Part of a small language model's weights: 12 layers, a variant of Muon for these matrices.
Each number is 128 + 32 x the weight over its row's rms, rounded and kept within 0 to 255. Layers, rows and columns count from 0. Numbers have three digits each. The size before them is the row's rms in percent of the matrix's.

# up: layer 8 MLP up, 3584x896, rms 0.0662, rows 2171-2230, columns 560-671
# down: layer 8 MLP down (transposed), 3584x896, rms 0.0328, rows 2171-2230, columns 560-671
up2171 101:127122175113163167180165102110150117107130091154105141115160117152103126078123138130126138128156140117135175166153111084157139134166128129174081082108078195120133101201162109184149097100180088077104148127114114188103165170105133122161105094115169183163142144172113134150122122130110106130099132077081145175136097122095081168110137139116
down2171 093:132178124107103180151140149083148144145123070191051136079131175111178086133127144148116159129121143115127130135112120083123123122176121187127156095185151120149119113113059186146127184155127109098184155062097148168102135086131128050102068146166102127163120170140133176093076144094104147118127157122118183135167155117119108139139159121151
up2172 101:174143167072148093059146135091088129129085197142159120097108084084132145123090142101140113154138072093121130132105069169107086128124113195118126098183177193159126120098110155144124078131098127121209109114138143093110117108032118149132097116131147114131147148119154106087185151107151112099123111092119147119069137094121133081056157097186
down2172 099:125126107133081080088147153173086163137089120089108079124146200165090149165108102115129143152198141097167075136175121105149112118031141119103193135150136082097121119131113102113092089173151086127127101135095061132136167089174182167102062155096097143093143102123153171156053129144105148111157147118063145106131120111143125091124117167127
up2173 099:140129150123111109108159134079115163103166143105139150176091166081135138144106112086149124168144114173134096156131164091124112166154126200111102143115124145159182072108142108125135122103146193156127119153138154123151136152075194143132045133068096122164170152138103158078188145197139178126167050101088171126167167146127155160101165104152
down2173 106:148112119122143090105098125169157135119121155147107155140153145130112055213143110158144165129166109112125183093151135122170096158171155161181105105076123196137138130119110161164072121095053113164086119164122139134135173164162123106072137150112148113115155138140111143105179134104129075142118148086148159147103115141091120166182204144126
up2174 108:148054147139159107179106121125079097072131104131103095095139125191151144127163169068106174095109111141100134149152070135121193128129119164155189165110161192199118145119158082167149163103170181107184133112165086121117112102073143112112154180112136159144170152151118150093064140127146095071121097151137183127112101102119168091156126147182
down2174 105:128124101085157129102142076156101129101090078165140120164118127161137101113130136118140096099170095105088079191090136127124115079156141119194141078113175093118146177135057109117091106052147180140188159077143163120166110110115067139094095105122180089133134139131140092090103111107179184195133152140080106124133110146168121065134113150101
up2175 106:134109127137167168101146100122103178166115152152110137180160093103126088134083147070119136152112181095115148085164160111128119158067138118130080151113104170170126109145140133113088130119192103147219159128147101104148154140140138154165118140145123134108159115086128180109094105099130119173089151100176099136136082184090151154191111182146
down2175 096:088100129112154115069077082133097183120170109150053110120083089079110102171115045122197160102120101120137159146118135079147192095181114073104176102119148165118110102154133126154111163173202115097080153132142136107140127123144122135178115166159118111126124128141108058168118136110136137124166172130161182143145141121069087126081137135111
up2176 099:083151113174098102091184139130134107101082125159105103079125139112166177116128133101123084183144113185221140077129085099113118109152171142157131108191099119152146132150152098227123166140072135128195174141127147087117093145103106168192133157126134155147156144108153106124126110187111149147080125152126106141160085108113157148139120095102
down2176 107:150131134073107120132105133127176139079159152207146131114094144160112134154062139148125063158124074155113147168106167119122182140110134103097106173056141104186150110155124126116099139110135141132085155065110129157129140129134138194168158160162133139121083151130097118149149096148053137124177103085081098095067066153061145123144147152133
up2177 090:148130198129113181087120113105143138159050144142128135158139150099087157113169132107177108195155063088115151146148111086102079162155119159146142177132129140147097115196152129137185103129146085094151135106177165132050113154154138156169154104097130131156186140118043141099174099101162108190141091064128130095161104120140120196091144099171
down2177 099:088149113162175165093133150158098178136116088171143144172130165194158100098175122147113109118111129140133076110149177116092105185183131134157119130080051115117148091113143110109144072156127109155106048082159129138061122126054103061166140166174146178126086104143159088078163099144119131159119117138120162102083156114118122170087072144151
up2178 105:107111121144100115165155146156129147131091108119108155097184135096161148160118187156059102215132133180146141113140125130100143144130158140104111127146092101154082221147124158127155097051175104071056096141156127139093121169108076121143157115117145158142100148161148109193167111126137137132078123173167097145094086120143138106105071118112
down2178 104:136122099136117168072198119106152159142175091126092113111087163183146116117163171179145134121183206168117163121079166132156125123125140133119175139158133083125089126132082125113118117148133167127150093140107144121090129169095164196209069146179171146088109139098158064080142100137126141129159096112161134122105133046185111094106092155115
up2179 090:179118130105110080115089185154173111111156195172175148112160094106095104073135166124080182144171087100098082147141133141131230140142163160126117100108125121149106167132113100150133108105108166109079057069112143122124117121124061131125153165159129090150129091116119127118148132146138117014147132139116140141155108154159120132112157129130
down2179 093:083143047145125175124183117129161108084114146152151118166114142150131149150097142117133130103138162147139169154111144148120088129115151108133147155131109161132143102139143095099158114153167112142111127185197187165088098130128146150048084173093135093110112089169100116132099141145120143105083165088156118108124112152160090084170070083110
up2180 105:096136088180113157167124083115112147133174182118116155120115054087121092134115132153168157158171095076140095080134067150115122152074167140101084136114184134178054114159105121126147107177176084155125145141162135164143116145094064069143106088187106137094181145110111066178159134171142099126113126125123167179187141144068157111103088114121
down2180 102:061119084108126124169105121133207140103110157080181149132061113108102096166136078115144147128124150084115108097147165176157123131110075131178102173180135187178034106138166142112054115166151126222104136184115136098128098124168120146102084074130146148096165123141124113163116147121106110099067122174094158084151119092167179101159112152157
up2181 093:119173087132116123137117153134100112149118105122150142137144125099168152103086127155116163068119180153101153082130111116121099102150077163103121114168104164144079134170158117146147162129147109117155129076149099130159105108112138117143127071130161157142140093126187142166144198122061154126130135140107097085120102092150133137122072078204
down2181 102:126155106103117083147126092135129135075174073122132134095127121154097151181114156152126170127131113090123153117072130145131146163101185144130106105168088106182100154100094111160153138085118102126095151142184085083053109125155114131142174135174139111137109121128198120076147158084129098165048124113149118130162115130232101104043108134141
up2182 087:138115128105113132128138109134180162093123119134150213116132110119156139179125130060203091144144128075134174119107156126135090157106090116070096207146142189092039150104140165064135106124109111167141103132049112110095139107127152137118168167137114112124176099120152169100151145129108117132121150179091137106123146126071124153083121128122
down2182 098:102149173114088171109086120105164134111112091127131052143122102132101150097125106141087158161068100161167180064098126154148125145104121145159141148131099109148156144120128148105172092112115156144184090187173105121105151183095149192121145115131100086127160207060131087154134058133165154125172157151143198112216077072138149124122108173178
up2183 099:118115107101131126154122129144149182157090133152097121119083168105098076090167133171119190170137163110201097083103156128164097186100178123151171118066191212117110069134144137179147172099090114135164124153106151129164134127179127178135123169079066106148142140110100132150100174125162168122105145111154098134097143108178161135127120153200
down2183 097:139121132124128153205154136123110144098146118155127149138135150108106138194165143137134095141151162151160154106079184117085160118124108157129177128098131187164054092144155098084141143108074086116071077121095132133175143181121106161117121130143092138148127156144161147116081195149108168068102139120143104097169158122174156100166192142128
up2184 104:116067093058100060101107117143129148200139095112094161139130132157158139165154155145143129140092188094153137158126132143102123116125154129132136086136172140153138165113101095095138135113113044114163149053135159134137136157103165134116138099124122102147148134068129137124120103119049116117142141171159172123113059137124112082088111104086
down2184 102:191134131123063134148168125125084173075159176114115112112161154143148125081120089187147190159098173177154113144104122132109096126116096097086149075109165120087150050153064244147140138093092074179161136118127135093149137136122183111107137125042145128160122131061153094131149183136093090103151109147147158144123129137133145144083071168129
up2185 108:177089085123154107115158100137105123096127105162064154148103103129063141154125131131134173117165175110170071146099142123107108105137100059139122157133104114074125128107186121146123160120120151091141125105178113116122138094092090135127141125140144075153102144190114096103167132083163140115149086117116098128097136130127087139064144152120
down2185 104:135110104153127139103162157142115148154101169126130151113106116073071092154101127074094152119100182157118155126111078162060129132125128080154130111103091112154178150157150187140098105147168147103219123116080131118102096101150176155132142105146102119071126159082120106124140078117154151135116155082071095198143130128140123116077148118160
up2186 102:095137119128089168115130136157104096142178139133090148126094162098094150154107133133131108144108144164150131129169062130115139161092113135096099138142108134107094128159142105072163158097128169109097148145088127163156112120067112095127152137089073159116155145122097152138149149112083082093119183135187125102166139103161115125142080157144
down2186 102:155112115177118118108121105181137138126148108150149138101145136134103132156146115157137104153115137153163140095109141103130086128137133145159154129110121096113140096143073154164151108113110141146078154136083145155076167123159138063171090135147106153090121138087131131183110183131154122130142084177168158122150203116088165134117140132171
up2187 105:151142125195086148140106116130122083136124176092065124075158104145132130127115126090150201089066167119113130143131127132051144135132152132155106137104113184197114149087174100133125098138123103156155173128178161083165119103095218203093190143063151143118075176068177094119098124125146171078105171124174122138179152176108111100216107096117
down2187 103:148155098112152176134098140152120154160205086165071112150130166136160187155170109114110149093130119077121126151086144099152080119159160149098156097132095091145144129153123127151102135187136120121115137115157194123131084122098101104169115115184173158106127135144141179168119135148178131087164162043131132147165189155141145114168119164174
up2188 103:110132121115161070177136202153174169088121172106152117118208100115085149147087124148116163116110082115144106160089078102127080151136160134079066081126074188121148126127172138078123160143130150199107153118159165159136189133135129083147114143140102103130104106105116117143152159104149136137119145158096112155071152127068111100132108171136
down2188 103:102124124107106163159097119171123145082154084069195108112141120130156104123145107107202137121187121088138082127125127099091149168155140107089138154082054135147145085068150160183110109151073187120111172125071090122131103057175173126149112146121124165140118094137106131104150130082127119157143128147099126161118092103170169167146155191121
up2189 102:098102143128102135174126119114151116113142171116146135126133136142149146129211143100134131106136161144149107190138096146144089120127086115145167156115135084114068134170090086093146112142113072124092166136103100087128138131098118098160075090113197135090168174188142124116178118134151125106127114128132149154127173122040064112131147106127
down2189 098:149157097148143084168183143168168144131149167105193147118130153161127142075109109194153101134194112145119130116148145158097143116121148144141141107119140158110070152113123115185140194129100090066098143088177115115182105119134129122084167098132119113087130098164152139115156117160111187108031141111127116212152127088160134125144074108125
up2190 095:121136176133123139094154139103131166138071088072116125136165121127079113141078144122105173132209137110174092141092120104144100090160198108108155113084116142162094145130083108152099119129151147065061085143159137111114094135166120131131109157140124116094125125166116084124104133145126027146125106130090120115105152113114176082145116126139
down2190 095:175108115146157183144125160149111150141150154100110092087119130130135133072170115141138144141085150161185164179111165128109129101172130127131125140143166113209131113111121098091159134167188143131000110120140102075115094123193152167132104166143111123143100150147154147147105120128127145126097143185109107138110085155130149123086182095119
up2191 101:172132123095120129215149139148132113084096097094181183108143087162102111109145123129129076103139164091121162134133131193093176119125170143134132066182108179079112106107102126182112135105119143123134116143114129164145144085072119076115192156082196116157117110075153128135077115127129086090112162079082092116157145063098144079050108095150
down2191 095:101155126174045131149109140158156112074121098107158021155093084122162150151103102102102066134101062091125202203143084142142098137103165181132134182151142119126115107090246155131101183089130144111107124097111131178117092162172158176142096045117101121129111115129107098115122154113115168122122168106109179199116109135132150102172213128170
up2192 096:109126096129134098110140143142106132108232157203137119120165120153185151089149108112147129177183184075190099088173074111069155137156070141112056172150133082062095153100123156153128182151109103144102111120102088104145159158136177138028084137112103152149106101132144123125085135109138140098118093147124169176122128141204110164141151161079
down2192 101:112135208131109087130166124085122104143105113100135152145085144078120141179173133135118126117133127081126083186130108089092172103146126134107093171152079091044129165079160111091152076148112188087145131178115141189104111132159122151127084102104117157043080144177123108123111143125156104172132127194170106109151202129142131095113077126164
up2193 106:149188148178144105227092141099108190150124123125137067106096102097067131140096106125169117088112126129132115132157156171145080118179151127106130188137160148115129135142124136087130146135165150101147172128133118099111127143134154092129117139162126141101106172110089067193151134186160104089160143142067132189164109141106123122043115144126
down2193 101:123090178098132115130122097156131091115142155089097132203085168112066140128113090097098134112114119079109132096105189141182134145137184081143149198133163075096143093150118167108101145092109099072114103149132157113079144170112094129167161132139135115168104158093150136132093102140121058144152094115086125119106087137082108125142114161188
up2194 098:143135103143123061136114116170168104203143167072133090124107078139140144117118104171128117148160105105092106124107137171122048102107073135152097104121070097172121096112128116098141141098120093141125130142151160114116168110118125162105164120120109162131154138105075167081113154141127117161129168096090135143084166116112113129167112153120
down2194 104:168103146094124123122155091123179177128116100062088109149077163161212133131090147152149177108127127087113145092158139109106135115077182087141108111135115201120067155112136119153113142165149147130097176084139159116169104183139116130111106123114128148145097168077128123136116131128139084137150105154100141123161178096109109093080170149119
up2195 092:149172118162155175104155106135193094127131123135107112170189119129129130109088124071125134091140151122134118158111119168149143155131150126141117178098131091114117115122135160190088172111157106124056143150142011141106085162108124209156094170098112170163108115148111133096096091169163147181134132157147056104132139101105045069116121102189
down2195 098:088141118086154187175202131127142115131102126131197131105119111132097116083216093133147142070138126121120158109162103062150100134138134118168138136145125116069176154133100157158163136184121049133114090146207140105145156184088187086136111105119099136091107050085085148175137138123185126091143108146119130109105130072160125148085152132072
up2196 099:099125118153109048128153116112085169098138128162121147162157137075115113084097141138169124149138149117114179063139140159100144098095131125068094188120085174146101111149149135087186142132078130094116124147093128083168132135122101067144151145153107137116164155111130101131153144176124207164107077119120137112151191127086220194159136200137
down2196 098:126067060141126115135191066094142121170100135099120131141123113103145144106134162126148132070106124117202113084125082140150170144099130121131133174117184129099116128133167156121166148135131109131080113091159087133160091103165046151183159102094095146158123133164136076118127145092114161196103095148144117188166143103117142106139141113163
up2197 105:086175160154142061061095145152087167146112131121123086118137124180101131179149120098139133120133145151114148137120124104158167116141130105157180119083131135173132090095116138075082063159142141154162168085106104144132129139107082155137075085074164115092201147172137118071147125142156128162129149138115156064066167176088075082101112183133
down2197 104:097056183130106125120081146151108154133155183153179155145079114176123170101121124114187133104099156131053119109149156076092117168138112172122105186050129141143206143205161137136110094163144101152139110131111192097105137073116125116129095201143173177124185112177167135129152144172106094137088110102100139100139127150161080079050130168159
up2198 098:143051104108131116126100115087177121111158147147127136172102135107114125156080167150129198104146134125169146162103117073142201106091125138122184086183141161120176190102165133172136108115133164158163129100169180119144128165129181126139149116140113118151166136139132114179171152159144136154110139133101110133130147134137076080122161093129
down2198 100:149126079125160124158083187102206101109157075137165134150145170105177147108128174140159143143134098156089080145151137080144101108159080167111160086099115105145109130161166115157099118139136076112138165054111139137104158146146183121139102159111131099147161127159143123132124117135109144162160160078118133130069127083156164142137078135175
up2199 103:171105134214141104136076132060151160107121077098182105124096106188122092167088145141110128093138148126131107061161115153110125147105124097099078172131174099092131102155128172103138130119046051137142188133123127132102126125152054137175124111091137130129076133120092131194128090112132177119114170141105137134132145113097126142113123167192
down2199 101:162135120142095129129156129106160126084137159098148118154120107075141050140107088121142102137135070115124132050080140156153049108111126158069123104185230189094142170153140173083161130089172089155112140151088121146135110184142110134098160132140168095168125157110133182107086126098130133089114143156121154125185159066073077120118137092091
up2200 112:152126149156128066141147148141175129076102145094119119140174100092142137119141137134101134111066116106149097134121136093174127143137107118124177083190150153207115153199124109161172141088115183147182144097148103101170151115092143119131153118159091081110116128091094145115105102080206128172098079117098087105158142078088115121123130145072
down2200 103:181108122173044169085140108115083132126143137190104170128103077134114118165105148153175175166123109112143084080118094121145109067119164115137144102075173125073151091120081070155132112142117105161132145120181137102125097061138151161106161121118085194141096058118126111154104109130147154108206120116125158172145146177111128140151190143152
up2201 100:153160079070157082094131164114170126124169140147141115112132129129155111158140115111150062144163140140109108157175132163119098116154143131147055146153160104181126201184107197096152122111104111133101108186166113120097188155060133097146084125090119119132136103151145117110149172130156104131156161172112116105177096130103148136084146081084
down2201 102:090193073170154129147184118171137080206107119122124122144117116167140149115128100164091129170070125097138110077113108164126093136144136096102128134157174092147118161178110125079159149183120128151163166218112077115157130135133098143155116157127124180176129125118135164150147146104090154137118140155111091105135155097112122105100098105148
up2202 108:088108103189104166073124120135113239144116170112084133148145143126103097067120163129167091049116111169125130165124090169090118118086137124090065112118078144105093151157125182123113092124173102165070153151129106120078146155136180142112193157142186119137112149162149134152158089166114156178131133122132094142106088130110132103099105117130
down2202 094:088158141115076102173181173144155104144153109134149113175150128192098127114125114150099175091124147144159099150121158124115144180085100133128120133119052144200126116135146104106103113157122095144066101107128160136121113163063092153118094078145155104137115127110108115194144100121200109079146105080071119144143128202086122100104152137124
up2203 103:170098121162108155083131103116070113174162115161105133112130091162147163110113098133107109156125153152123131141152085095150101076141158138158133153098108149132114112181091104070120102099156085166130127040114112125149102163114114102123144088156118139201088138088118180064080168084122141165169156073140123068134136138118121102155085116127
down2203 099:138107114077114144126120137119070152131090155116145098122096091100125064145141122168136138087068154146134162160075110113089105081113143147112115133137134125163161109127164135168137105170164150092173124129085128107128098173088163072151157176120116139111112119140144138095205184179153121180140130124162136124143152183113135075109112120118
up2204 105:068125090123162108144134156171044122109146160102111092132103138152118113119112137146215136147178146120109098144105085125127115157145163122177134105163183144139174158167142097122126035137156128178126148053188149110134107106125121140132174100132114153149082151177061129120169179128141041112160115122066152109189179094115120094148118120087
down2204 104:126110172229119109092147141104099181145106137068110092120143143124108176104137058155175159161156100151130138095140110127128142123076132139091123173167113111148081174103122085139178116137187097142130151101125135113178083164156171099123100160098142103119123112103133065102142112099102150188131058130134145113131134137073157149133112143173
up2205 109:141077106137148153121054079145130062181098099066145140197117175135198096120122110124116102106113148137123134128148148093128128113144105087147138075119167113161120054176116078135077096158175121122120117145174105087122147182080115178135181107135151122138103155124123088105102157118129085179127106154131145147128134128155150093110157163178
down2205 103:112116134088079120127133107125103109173081109027122168108129168153095109185096170111079122088165117106144123141152108145122138073167147140136204104131151103125063096159121121099148171128210136142144114173160096040169107073146094124174135120123108059123141174140133115159110114104091126066142188138108173108121166112110099130182172133206
up2206 099:147105087192105142179151152138161118140106145065161118114161141107108103168135137128152160130118168107090152116144136175149153084127143109110172138124130166090127160109100162170156095140072122084170100117134091145089160147095108133151140107092132172167144148129138115080129162181118136108142152135132187160082111098060104147109086174111
down2206 092:119095168118168127146143151157119202144110128099110147102093097143137144099125165162096136112092118164121105103150147071123183140187149090145142140162093122103141135116165142098084104155152088142137161164137175112109149132153104093085133144199183128111114149100134122078157099110205108115120123105120105169099071136095132070108079151129
up2207 099:173165122145086118120166143124159116141114103128111159129146187121181119082143104168150072129143129115136158133105160090159148161106058119135148096134098131153193082122117202116094113089118105137130162089120163080128074161182164160137142105101126170152142096118094106123076143136095118139096146095084121210083119088104092135200170129156
down2207 098:115063102071105130130192101172156146151160123077137138081120142140124132109127078092116119192133079127102136093156113130132083144161134109118141156120185170103083158188076101128120168110150102126167150200183128126145066162161113129134185088160130157082116226130124136101095109130090165068139144101154145112071089148064154128146091110139
up2208 105:124124129145176134143136153146129133120149175185130103122090116150093123145114141067106135114129122152075118133084053132086135141154086103155130123125139109134109135105084094124167129096151137141190180132150196103128111205095157119139097097076100118133163121114035134117203093137088125166088181163100137203191087065103119176200195097127
down2208 104:106125165141099133107146171123126058173121078146117147144150067129100130098133127124101122072170153124110106126120142106182181149110120082156125158113130156094180114120149118133099111127116101143185154074163118214109103155174140109092114193129093101096104098147133123127155139089147120181077077140094152149129142108203117104093111112119
up2209 106:158094133119166160116098087153121134145165092099195143140131115130066098182141080115072098111170149125139092104129107158128110181174136155144142072092114162118082129099100072140119137089147118095156118102107149167121072118161183089123100142138140140144168129060134095103164142172088126127105081168083134144172111079054112136068135125103
down2209 103:131144095133169217129108137090124165082149058119144035146155152138105134120074121168105144076099109125088126129130050153102148116157140151144106188114147143161130147141166130148117106079169124194145139122122166100124125083124149140161163124059181170171095182163126169083177140114131162120090110149144136119022104118116130132118068093064
up2210 100:147107168135137127068148116152117111170157099112088151144153110117093104084156101139125088097056196148137126155084060161147106172150176150135081138166128185125122074152122071131133127134149118125118166156110110163155128168125114173152107142116153162078138189161141195107158125150154077166111142137109111133076131141120139144168174162150
down2210 103:152183119109142159127115180083110156160112108106141123088133124161124164170169143110152129199100122113100138140072086102135115096119129120095151144158076082130134086142146111150123099076131125153121139128125131105097107138078135129130144093144082148133160101158125088163142124142209097140100170168146115107132116097120169132168122103169
up2211 106:159152097138177144169193144110113139065148113063132113122171133135070119120152156108151133114122154124127133143157138156119105042231126165124150100069174159118125159107136127133126149088117091147146105151069174122125127128095096039154091099141101164060206146170112158109094118143089109148112124126116168107128132116151082121110170170098
down2211 098:133145109136045090097101108214107110121171148124105123135136112134159129117079105165185140114146139152106137106081074192119100112113164159093139145145152116120186132109101114081193149137128098101137102124063121126133089175187127122124097091119141137042155078152131165138099086104152169139099112133139099179132103075110167135091093145135
up2212 096:120135101135141102144138108133140108096139100092154164126143124125116143109132079183117073077099115107133119151136041134155138175116145123108136139077110150136116079152099138108121106104105110084114110130129160058159130089170175153161092147087157109101136139119074069144108138149130137163116106146125163124148107102153150133080111173134
down2212 097:137171140072109124153116193188093087123076151135110169097095153126064162125108129166083142088171126110132105126146117179146131193173115098153089117091139109113130157120147174167079057111128141108077060068110145104182159126132110082214138142104114144109081157145128115114125195163073100154154093122111108106137161189093085129169111076102
up2213 107:147166138091133180147093090130159186130191144165129117060154186207142115120147148079088135122143160107165115061101135115103154109096127140128068152149162158175107175168087118140121134149078122141169176133191196121111092120127106091142135070110127149153082112110069126058100178191167109133130096086150138132157114103117027123154151134107
down2213 105:101053171166108140121087114130095142142172142092150140158193093116085131096127112148110143114180123099131145172118144133168114133095089106157150103135137125143127146033124074184140187117113086125158172154211075116144117155100189163120087093113068185189153089104132138062163109093139103165125076035119062149063172156175120126168084197155
up2214 101:151203079145089158116141116115138142116165113153089082117154137099134148164080120081147097136122085152145176171107132113074135127199151095126129101150144143118172102127059144131121109172151159104157100146181097078112163130239155121147125105119167170105217098197105098150137088182123083167077150125136102116110120136157121087165166119125
down2214 101:173163096091118092187136088107165104117133150134143171116134125152107125170101104150110166125151086176060177102091178146131124152130135145123129160143132174097190157155202114175103174197060173122187178136089110113107094156165116110094119140075138137131179118156190072072099161123141120150147101176128144134131098147169183115080128090067
up2215 099:146186047147116156072099129103138132136104097133159146107106143132140123114118070167133061146118137119136142124154164089109147115157139110168108102093092120110153104173148170138119086064122161107105117146117042179082179128132166163117123108110160143086074112167079127170154086148135115082079111084149174154148132119173146191135099122114
down2215 098:175169132125200139091078100077109143202092106105118125091085145149178118111145079151098106099146150128143157118161141146142129104107143136146148103128096111120049123080105176118098122078124114077095130129106148139132080143088147175081149099141094090133130101135096146154139123176167176092112156181126102165110113095137149145175130135135
up2216 098:108128126104105100121162145123134154037161128086113123139097163099124129086119100133083133107155135150145133148081097105111168081158126116167134114155128137142173060058167099117156154099114174116158077149118137170100111101149149109113150174114138117149116158108153191136151096093123155134116090160141074098118063133152139174111133146139
down2216 094:161116158117098165085085158133170115164255159089130091056056114095136121051115136119154160121100104106160130142062168096147136135167092151102073140126096162122117115142139119131202172206128167118166127082181155121129107125128086117085161111106160150177138096129160070134074157159135153187096154114061140099104184036102133109126137093116
up2217 108:086216116073085172154136109070191137176121105174178119173197077167132105107109113082156124098129150093157081095150109125130134113086117116139143098130099097123159138123144150129141129109172140120161133126089143072096114149161154152148130168103165169123118177139100136132134120099121174116127069145087137151139159124121118116089151162104
down2217 106:076145114132149099166088118156124103113163124144124080147089172119143195126129095130060141150117122121104152142100129114181132138137110133083145153120147156083144101107139138239120114149086165075168105155081130122072065161075155143153105059122167117133157078099092154101134121142096195127092096096123128100138148147102171110149136148131
up2218 095:139125131136137115133144164164123094183086139109109134127132130163136143111188125150183154160093148182116120146124115146124105099134181102049181182119129101130104158171104171086181152153177117142106097128185115133142123112099119141108094050169141120106131201116132103111125142094130124133169127145109159116165119129145179172132104135153
down2218 097:101098134105156106117108085124086154140072138107151146168102082149197140131139126080146073121116176144054160056145139083143128156122099179142130156132162062185180140170079207091108104149133098172081065127082086100169101087171070098154094157130172136034207114113133121038113107188157148146117110117147123151135169089112149071101121212150
up2219 105:138131133155128123093134174059137083097127160187089089167131116145119149175134126078158108122185120132196124124155046137113136101150107149122099169097136140135135100165152169052103081111109136130170106127168118090104164124135148138110118074095141167104160129126145176088159192165088215171141147121094115154161090092118143191101120126157
down2219 102:113071089123193137107104110125123157122156143113121146051094141152149075133146129068071140126169072144140160102119150137175114079131157149131113118182076134157169099130071164089114171134109052120051166082076140134133082084160089073159129170133150150138123105099133177163109110192134097148173149120112111104121160109110057174091158116143
up2220 089:130109099037111104147192140138124174150137066138190146125165125130099123082052128168175083135074171074150136152116106074187153132125129175133126137116098088104132106181149140091101118135130166126159117175169183104122116091106093124059166165123125153112100119135111149135113104123089091112095155163216118140143106098116129141095153168141
down2220 097:161114101120134176152133082153100137141183095151175123168106096089151084111114080116093117197144074151155108092146097146121126033094196128158194136119111104158124113070132169163082123117088189163176117109103126125119122128182163165181139125131082079166167113075092169118164148153062057137122144089101054140176149205127157071142131120169
up2221 109:151175169085163116085153093125150131103110119087123121169135124137172156077095145164122144201194127087126072117134112104121156096155123066100111118148112087073120142151123154125101114092146159103128154142176089108092091184176149116158072115099155205116126124146118148117083130153151069108217129177100142152113130097153092061194134134140
down2221 092:138080165139126160135066106113047151097134133135129082127059121084130170156151127133161138098106110105121117132149129123127109183167076081136137096159164146144030129053145101153121149152127080088021143136156111131153111104160097133129133179206064165143077138129138129128153067155156161103150120133103123107178151149112168146091087156125
up2222 107:107137146113134120105133093122169128082129161111171175111063088071107170074131142122121087117172148182145139110130193154082082136082144146126127144188117103069116129069096085113058142115179162160149062129145159094204145113111167132159159108103127170103234125168082151078133092104068113139170103181122088111141155099162057101167127160084
down2222 103:153146123004065134123152195103136153101142111079151115084191146112111144092187103106171108154104127107153158119134143113073139114123100144088091174166096125201116161127089127111130087144170161137149152082101115087150121115046136147170158116134158143173105125133126083085079128135115084101108079122093117108128116145172138160213151098185
up2223 097:101136091113129103141121134149111095134159174119060085106177117166115130071140133105129059148083107113141149102155081133094071101141122122099133074098185130102200112104100089090158103130112166154118130130148122120167078127127083186097145151164199136196124138154071143191177103129141086088076158159078105091115167075139085091168114138119
down2223 098:093119110147164152143159123215129096161141112123150081114121183095053197160086198159147097080121095181169129126137179120141167059118203153133119138104144146119129163105151183122147171137077064114107188144173108136109143136140098184088087101135139157177088140129100156138117128126120131107103106133077144167121163148155131145098134150146
up2224 104:092094146138112110178069119135155107155117067103073086149115106098134124153099165134110131139126142145086152182144107179143139205064166151096098136149145098152025158113062087119121160148196081093178101138082126141150061203137173111120192130078111208120147145116136111100152187144096100077106130159134100124133123128128135156134130159196
down2224 103:087087073156142139138132098105186136146126069124149120133125109166140060109125161136115171158108115094068163136068150135117088096182171124102130115139138143103108126093113133167089174122144080088175140132087086114125095184086051155127153136182163171155124124139112112111139108147143095156172110129137115102188126109135137094100133120140
up2225 095:133108123178071115122144129155141171121143149016146084161104108137165100137105110119129120032190127118093127177081153108096101112139126167142069079122097077138101168124103165169151135110095141169137095145149210137188125122121128118106057152093132145148227148089084109108126142105115152115142126100092154146126148189185106173066127138157
down2225 100:060155145133155129148099169178118114112140103116153065146080151157159093140130109116122172199181175100160151189140119144158112148186200098108126105112159116153062142193184153159108146167114130093163153140048134130147081175171118182104088084075163175112114133036107181134109102139134176126164205122108129111130130203204088153100122115113
up2226 098:048097125089131103106158126078107131180131096078115196141098090065117123142138099142137104084082143124089174153127047191143115093174102163095089107121171149111131147111156133155122100092139104109170178087128149172168135129165148149126170153131139099110162109139139132148115141088121106113154145144109159168191096161103155068113093178158
down2226 095:138126105144155085081081169137154109157077077144085169112144123143181104124111091134152182109136144121128132172151136144110152159109114167145100133173135146106153073114083147096128129154166105159166172075137096131131103161142074179102172137151127127121168198042163067172156135134090139068182134157144108094136119086105122114135127159162
up2227 096:138098139158122103211129127084120103144129093180145132148117137150088098111173138133054179159148153130144162151163103097121159143119122111155134159116125126129149115121176150137150075183113141117119158154144142100125101149087112171070099170081163138114186162105059119138150161129102073158100148153143120134043152112128122129125136120169
down2227 101:087075105152133125167039159121136095090080095109177069133123081100154090107051090117132115133131159138110149129079110158107123102151129130138129075073129150124158117165159143165173127106119118103099131166158136089139132076128098143159102136096129137135135140142083130142120138093184139099093079079141133129123153124097181123107095126193
up2228 098:082096158148112121083183070111133140118141125116069127184112086121156116109108084120078067138114152179105139133090156124109144070120118126127066105042110157113128115137097175099108209071131123073175200147136121162114155091158148094146114120137109058184098105148116151074121143134182120136155167123157105117131146126141129218102128101158
down2228 101:087103146095127144172114087111103140100164129128100167168105143133164084087115177082121116133135137078111113182136154184176110121124149097097152114070102141111089152127147118161140100166114125128175110166100063154080113107114119107149153131136122079120175064114086166111121119147075180147085166096146085114128112092182112135093131131129
up2229 101:082155115122101166140164120135119098146158131132142136153112148127170064129128242176108112161139132113179140128110113069152112082105157091143102067189128114072186189157092144133152079142134162085206094190102148134150182111098138050185106153094146200134102160147131136115183135140115129115138098173121147106118083095129117105108122144169
down2229 099:124124114165134103170107141090124122156098167158154111133104165124163166105108166177138077153214095167119152145159101124130145137115105079183141119114152094153100154116208083087175049157106101091158194116151147067145144138058161084119115151110106124138116139150101142121080189115123137155153106129171146120195101130104179159091128083152
up2230 098:125111183151135084139132050120092124112105150122163094110086128110146114142087117159164084129174134147101121178139145128105143093104126131094188170098054182173144072129109123142105121100103082123090125062194176173111153134115138179180157176105136096156145124139155139093127143132113111109153074152167062155162135158103174081125116086120
down2230 101:130231169193114105142161105134106145081118111104109100168117119115136159144105113151105145110065090113135157139119087138130161130100079092120175089144069153150114094094114143162140148146196128125119137174093144120088157132132131132142119145140181102146159157090150103169149144108118101130090185158170157101137134107122137157137092096166